{
  "extras": ["local attention windows", "paired heads", "capped logits"],
  "decay_fraction": 0.707,
  "batch_tokens": [131072, 262144, 393216],
  "doc_mask": true
}
Each number is 128 + 24 x the weight over its row's rms, rounded and kept within 0 to 255. Layers, rows and columns count from 0. Numbers have three digits each. The size before them is the row's rms in percent of the matrix's.

# layer 2 MLP down, 512x2048, rms 0.0908, rows 470-495, columns 1536-1791
098:123120138146163160111066142119124117123141125118090106126146115119128169132095115078153167098142072129093120114126122154161141173102081102106090138094076117107129107087115116092145131110087104097138099127136106122145130130107126128123144068128144152181184182128106155137193108124142097129112102111121139098144125103107182095147129112160101125154125134141120092128180135119098146160154102093130122171097130146151100107149168167107114141124115139133080074151090139150134166132112083154105131135147091122158160142089113147110123177135133146147135182138162102123131155123124128153062154186163098129151151126158132145171089125128124091127121143121116158131129158126135126097134087135113133129133136122128127132165144132076078067096089107116160138099133151182120109119171098
098:124115119127089107116145116112128134139133147125113152153117095127150105114138107144131072130112114131068168133126134120158141175177114120114144100136120157079103161135116124148120146108103145153087131160127150138136137107104163125122147122105147164143177154096098145134159125124113145107099076153124172157141130110100145111117137133071115155125111105108150096153137127127138147128151156131123134115124095124144145153091114119140130087071098147102114099129120174120130169110107104136156157142116101108138155104151110133143139106120106134107152121133106119152185102130180178093122177133100132093138107131122135132126169175131127112152141138090115120092186114147083103116130124095116136097119106153108153106165163129135115109092081144125115121084079122107160182104172151
103:112168100113125123177142121140146133101095089150148121135101145176149143133103109067117158146157158148157107121117167156154171138121177122141118136104094145140123133089104112126155118127129112134178095131151126108139108150142109096144111145147083113124110142131130153138095085182066124159179116115153118141147149136108142152123095112140107138118178142159130109107139149174126144131097147153127179123131115151071118130127117101127146089107120118107168148106108108100127183091155123101163120159148164164124124148135109089167107133125171095129102158092097115081156131125129118122147100107116141150119108132110095112120128138134116115107077129136134106128141116137141115093181122111141121116095112152141116122109110139141131118159129162151140177127129089110111120111082109
098:105122132121125101139125136133135132130119097159125117113136143167122154104101151095177130134122093132125144128092130131139177106156122129151115134122111166119137116141093133067154124111140090107160130124097122124109121136123084128089127141169150118107112158139103111098131150110117179121152159175166115098129109110137138117159096137122145104153109116078153164106129148136118165106104138143171139181149081134156124100090110155108085118118154147143096119112142135138138137134152129127134134112125083155110123105164128083096117106165115166120115112124065148140130087072132113110108160106086169104142132139131126120173082136129129109117150131136108110139134134122133181128123095082118122123122112167133127105158162145111106098085113159170116141151123131092108127162107114
096:128126126121076158091119152169127134127128216142157093114141101085119111136132141186181123148143216120111134112157112149170108141104171138133145169135111138122123156158084124117145138141144139138119123131174126102119190089123097121114084147157127134109126152113107096147166161150155137141147137156045083167113127149116080117171127167162120109121121144129094146111132179143110185114132144138128096181139134128122113138081145142120155140143107121110133150154083137157169141150098130092125139129113154172126125155085154116124111142119123119108090134110152140141122176176148135168138181157125134108128111153123161131121140111125137124111096078136139136100151126134118104104131173156131105142137146116127122125149095146115154117081148149144116131126109140137130117109142112
101:122136123139132118094132095104148168051122136117154097106126143127151106160140121131104114092103134153137145121178165085120155141102127131151081140111121098111112112127128112113147148117096100111118146136112082123128131095120157112092148120111107076135083129121086136115147151133116134092145145105175136188151176114127157132116153110165106145119135153155165178133134122113126116105128112102114115103149086118131160140104130139109145122133172133151100090106139161104154100156060090171159131098141134113159100144119103103156130113114082104102135144139091144138131136140106111073137100169130154163159151159117132134130111121144127077137136123111080131125155158122134130128089121132160137084141138116151195089119118138109131141127134116094116096097116094111121132126098159
103:168098149081184166149101128090093122106104147163111112115146093124148104108127100125138132132129133134139085125140079175102102086144117159127105111173138100145139164090123097122136083148075117181117136124127156145143141124118143143107130130137142105133119101098134115148136152106138095122089116116155087117120132105145113082105141100098143146121103118165080102123131172121163129137094136104084095141123149121135156154172151149142091133139140123185136107161156131132124148123131143143105107114105135181136129113127110101133111176110128159107104126130151151120115109107128101141134120125134157126104147149132117132092096136100097131076110102112074129115110143123168084131094133076106134149131117123147146110098151082142143158113146137112170145149141093118152108135126171
106:115160154118120126165160162173136146099128118165106148134156113166149129118108108147110119099105101085081151106134132090120155106146115181134154143138140106116108149064140116128130124138137132141161139103134098123167176130157090117178176110133130100135142119153087117140120120085118152124160144121135148108147085169118113127156113120166130125152119151097144097123141145117170162140146147104138136141118123133113131146119134156099103128111171133103108086153189127137156142137159157097165121144126135126128127143136112117084100108136097125116123139126110163126099151147099143107205115123120094145142105110115159120115124146144121105148115110117150141102129141144097131142091112128150144149100123149137173080133084153160120095130167114138095127119115147083144089115132143
095:180086142148138110101131114140121140101089096131121145096102158118148122168148119113143141102133122122146145115169161137152139142092073179142137117152111120136122146136090134110188137178121157112167106126119107136166117147089139131128149109112154122151103124159151114105122120146094166128138126099105109110158110129148135112167143218145128155149088163113134112114150132142133148156116122119097134120105148096137102153136134149119089095126116123132140151133055104137138128125121134090133117121155180120144150107126132117109127134092108138078160115109168158101124086104171107130116124123102123133132132127110100120114144100108133111153122134132146132111124140165135138123075092119113130130161155097150145133122174115175155120144059179139129168169150169111180172140144125
102:112145134147107101104140120154132125165108097125132137078126096134178165140153154139155088144113123114111139169133128109140135129114146129104135085108136096139181128111140141159111136146109103157116123121107124104189107178115162119111097118150130098176089104106126126108185106117122161126134165140160072118171126116093130149116124158133115136083125106151127161161147111123139157151102104109112132139077096090155095141101078146139161144102135103121128154129130126146141116124129139141103099070164158109148083110165111161094131117140113086138094126130148146111114093134092102119156148085119143156107111151135129116138131143128169134140118144120113138131137156159113158129145109111146112100150127132138084138097113159122146179128131128147102149107166093131164123099174099
102:120124112151120118152129153118083170158128127157130137090119082115143144122110141106131141153138080126119129168115135140179154136102104092116102123128141066140131127148141161130133143117146134117116146140115121138143129118113124100110134132128091145122134101148143127129113123113116137144142103184100110112150140119147114101125149156119125133109109066084125105117185146135137148121152088115150169155115111162134126140126113104117136127200112117143087116147158142146082097151104131151131155099101158144113136175123105153100152114116129137134136149120136122171118116143132139140180184125152137187108136101149118154126143095145126134086070135133145111118092162140151103161090088138150121118110101110125108088158146147118131097150151087146143143125142095174111173113157110
101:152138120139119124165145138168137138099092145105122156165097143140128110112130131098101137137159110121167111170087144125112113155125079127103097118107116114105188118104133135133122112114139116147135152133128108098068117105118136114100139143136136127138083098160108124092113114137126088153150141059107148124125100145147165163089117120119131117099130114107113117158157171118102123127118141130156103151141155059157124159137131146117125103109127122130113117136137115128088113152152138111081119148123151130114167174076132134112145165149156137141116081160129126134127135109107113125122095138166156134153127065116146172110123114128180132070152109038078102096112128154124104107135115146184132110183123123090138147115096140125073161124130129072132134159072092153126121120160119
096:121135171152138160125139114124159141151155091112158128121141140164151146151121127118121121189098136087115114086095128118143157136113124104127107133096129085120136183108088125155101116140128135108121141132104135099141131120129108142122140150096143153156103134140162154124115119159158175138137116093140121135132122105094143075148127145127112065120101159098134130153120089129112119123135155120122118146105138127122084181152157140182114122103119094112127112153138116074132160099118126106147129115143097155127158143134165100117107125093118110147102150164173152172142109059157152119135147103123137153144124139151100153168129163139082124132106133139120073122169165085099148118117099128132157141108155105121139137137135135123096124102121142139130128142127140152128080164131141
102:157164148158151107098120141130182126091152120126096101124117123127124118142144143084120148164100111117117099132128100129119125116118140153137124146124142163134123099136121131138108131138121099133142068103130076142131150125180098116134126132105134117143106133127103139163128080071130123112128121118144133130141105158129141149177098105115126102118135147150105134147148120170096107137136100115120111138152076081154096143128168098150147085208150158136108131125130107158153111110087132109112147076124121182126178108121085161131090119135134127153190146189090106132132169117151147103105116118121156152149095123144097105137126080115166155155111123156126120162150109110191146149124121152107115097088156140159123138130135116098124135125114126153129127101144135131152122166116111
101:114119130090124146133111146131146150154100180136089092099117148121105113127164114125092185107150167082089103141109179173122104134108161130136134118135125096111120149120132138161126133133122156106122103137114163144112124128138136137101122094105142137094123152161130149128134136153120144131177129133121134151123130128116082125115164134151091163105135123123114116125099108173153144124150189123155149117099132134126125167100113108130129141133089122115140094095086120094111144138122166131163156114156119163158125096132153110162113121168122121145145109135113120131138127168089106113162136093150138099155164153126138101087175103132119151128183133116136144133108130153108116109155121082143146126107138128127118108119101149120126153154156085107133133169155097103111151139144131
104:163135138097140103134133122084116121168118137121129169137163074136138111123125109149186109139103162115100117100128139143150134140115170141121146100111104125132153163111112143131137091132145140147089169108097139159125165162117105100133132091142122111120125135168115137125151159117174131144147121081101096110158147142120132114101118133151124124172115128156120165112112145172101105134148146116084137122135121126132171107133129076116143126121198140125143120136095117146139126168118137139109123082107114098083155160105114137148146159149179103194114137117126173148130144153159142112123130129119150127124117187105146153148161110181165143117128105101140158144139108071113077126143133143141127097154186121136112121099105149136100147133150174116117109126125102150085163133167139
101:084159116121129133131155154128115106113136063070116107161125152125140129133098163104132080156118070085081153140106153125111142128120136121121144131121136137128114136139132119112103151132135079102169094147139122120126170144148140124149141103111114136132095098136119154098165132140096183103141114096136153110166117157135150119129119099142123121135125162148124102112113102082118183137102115144104113161108083094120116133130162125125112129115104092112154173134153161109153107148187131109129134123131132090124157151124119168165152129129151076193141188143092138144138139133107143107108152141117148145091126116057147148078105154123158162146130124114142151120119151112139084110110102144193125113116122114145161103122125078090163186130164104116123134118172127115113146100127133
101:114111167120141152114150097111079168114143095147099114090140165084125110118122090112154133132162061119108131128167128142144065130144108154161115128138131119171160133147166115140100186142167129142133118142115150155143132182106162103119136114134141140131157172140162133125125136114144109137159135195102095108103131116067114173153154110135112142057112121132139120145124122158105122125155134166102068121109106125133154096122096146124149060092150129131102115118083157139111134153130131180160118120091187139134167092087171098130106146130108116139146147104173147105105156123090132103152138126084143133144115138097135109115112110141123158115146139045148173134131126134072190133115124123154104133091121125118109131128088107166107149160107127109133128140150138136109140123085093
101:173123125088190155122107133164162154141106094090139111161113115120135181142098109170132127084156134116114097146123136162154086142119099110125162132130125081158173083084130106104091095120105106152125112137123113139124118127123152123129124126162132139124175125157143081124104134129157133145127151132120135094139162146118170122160107107143124176127108109134147145131123167116131093096150113146148143130128109145121106149136098133087109112103164104109112094154138106091124141087104118119130116031123110157121125120113117131191105126091123121119101149126130149140142129122147121089131164141122145149129134129085114117139098092118137116094107093105159116158116154077194100128116140162156150149112127120083089112166105117114093148100102154159161077127141129138133159169146133
100:168158126157121161160142103184160141118128152103138157135161118140163091147146155159105078145117130165182111126105120148086131115138128163114147096131138165128135098169143113173141128137120138136116127129132192155092160191117159149107121134149117118127180143149150089122169142159127086077127109141091107148136090139096140140147145124153117129128131091134113120115138119090132122146086132104131147125131135142113131141143102147091116120142121124148089089128114125132151136118132115131105139136065178119154113122172102105146169078107155177103135156093137139082092123144073128120135090154151151150118140131119139087126104146116155166126123128181139090128130136148114183132144127127134126127109117084138139100097139094129180068147124139103109111123133127149159115091140130
101:148134098130152086093170143134125099165120125108093110167155066138132137146164097160098102100133126127138139118112138119119132140140134116107119117127110095159152087116144132087080108110161130108134139116120160138160109110108130087175125135147168147129140108133132141066130107147077096120119151105114156140108074185102098098112151118129137147129150140123159118161120181120123109113103117093130131120082134166140142115164142089076151129106125115098149180110125116136112136111153132106142128121154088115122143112115155067128087124110139129120125140106138138133152161134103122192127117125130138093152111116106143136132125098120136145127133129071125164125127152147143111129136135139142120127109177079111134161128142144131095114173100135138148133089093126122101139149180124
100:171121184139137153121130111126102157166094132136153145174132159105129166132093162101123150145110109178092159121109146134122145155119166096130173098120095134111142124171149131145142121148113132130124123118114115080125101131128106176118132147156087179114102076123113159111145115170106162143113115085153113158114135107131094161115098112134154119175109095086133118111158116098111126057133187104173120082093104172107167117099153140158113124158098107130137102119128167151133091105148121139126120169123109101159144094129110126141146120123145109134162187166153109112152137129113134109134097120168102150152130121107109115108129109150159147144108167148110098161111121151125125205096128132165093079114122171111152109163128172114150118101145121149167150156113150129159167149088126
098:141088106150200156106103134138114131174168109135141149129095140145123183096116116129140167114104159118144091144136116144105138128121143101137167166159095145119150138136081094122098109132135125143102165111102164091154114118128087162138147089172130122115090141143142150102110143131123136110156156100092126129123159165162141128164129169113113131153143190171102120146129132148085139141118151143137131189088137154157125121091092141095083130137112161146130110133147103156131160177143124132104136131149160107156147116138140151139120122139132161127143122099150165093154084089118128142128156131123104123135184128130134133094112138136163146143139156117116106144129148122141118099112106100142126119145160131140109172137140136150155146136151119088103154147146152103148178157171129
101:128151121131133147145146141171078156099136129161133085142164161160160142082126122119136100173141132120124106134152126106124112132174167121109135130157121116140157104097140144172160167109128099111101141121149138104166100176152111117146113152166126076137128129101121141094147105138104118145108119110184112136137104131148149112139146119128135123128081091116109109139126115161088153143095073112167179146126082158112108150144086143172142138176090105114113104134163079135125134118133106128162137157145155113136114104108147163119136127110103155159088118090133154150145093133131124133148088135130139156081106166165168140187107123132129112130142146109099109117128100115141127093113102149131149130125104151151112149142092185143142138152141123124122098150149083116097118136133099
099:120118111109157137151164034129116163126129063103103125122132143139149130138113145146149151134145120106155126071137128174154142124094090171133103135132107113107139118136096135106140136156102091123107159127147139128100099150077128136107136126117135098113138116162142169119102127112152133096091084108135152119116124130137141120122126140135171126154124107168143154131160096074140130152105149125132109145187129138132123122127173108147142145135107124168154106168116138169124125114130147134107115121098120120148106186150119146126150119105133173172152107147134141109143095130099121133131081096136174155104081112143142103119159135160131105156152131098123123083121116138130104094149082136105163121153154160130156114107145139130127144157128155112138173103101136135158165091119130
105:141097134121132130158108153132114109121112095121136126178136187112115152109154134149123115135132149105136111093164134157156093149165101093145166069143109101122136089190088161123097114084112085101156109133139085094068140167091130117106137118121103122104139165151134152121118164086124133166123123090136148143171119129146114124074150091103134117117094140173089124125116143164109147130154115095106121124088122105138093183113148104201135129117131123118121138139105089149115127138124122138154148114123121127100116083160146128150113161096123107094148152112154130117080130166163093159114115097163143137096124112133092132136123140112148146134118158157137134106139180096103102102166148161075112109107139145123132122143097133122139110105123111143129160147139121137157181139116097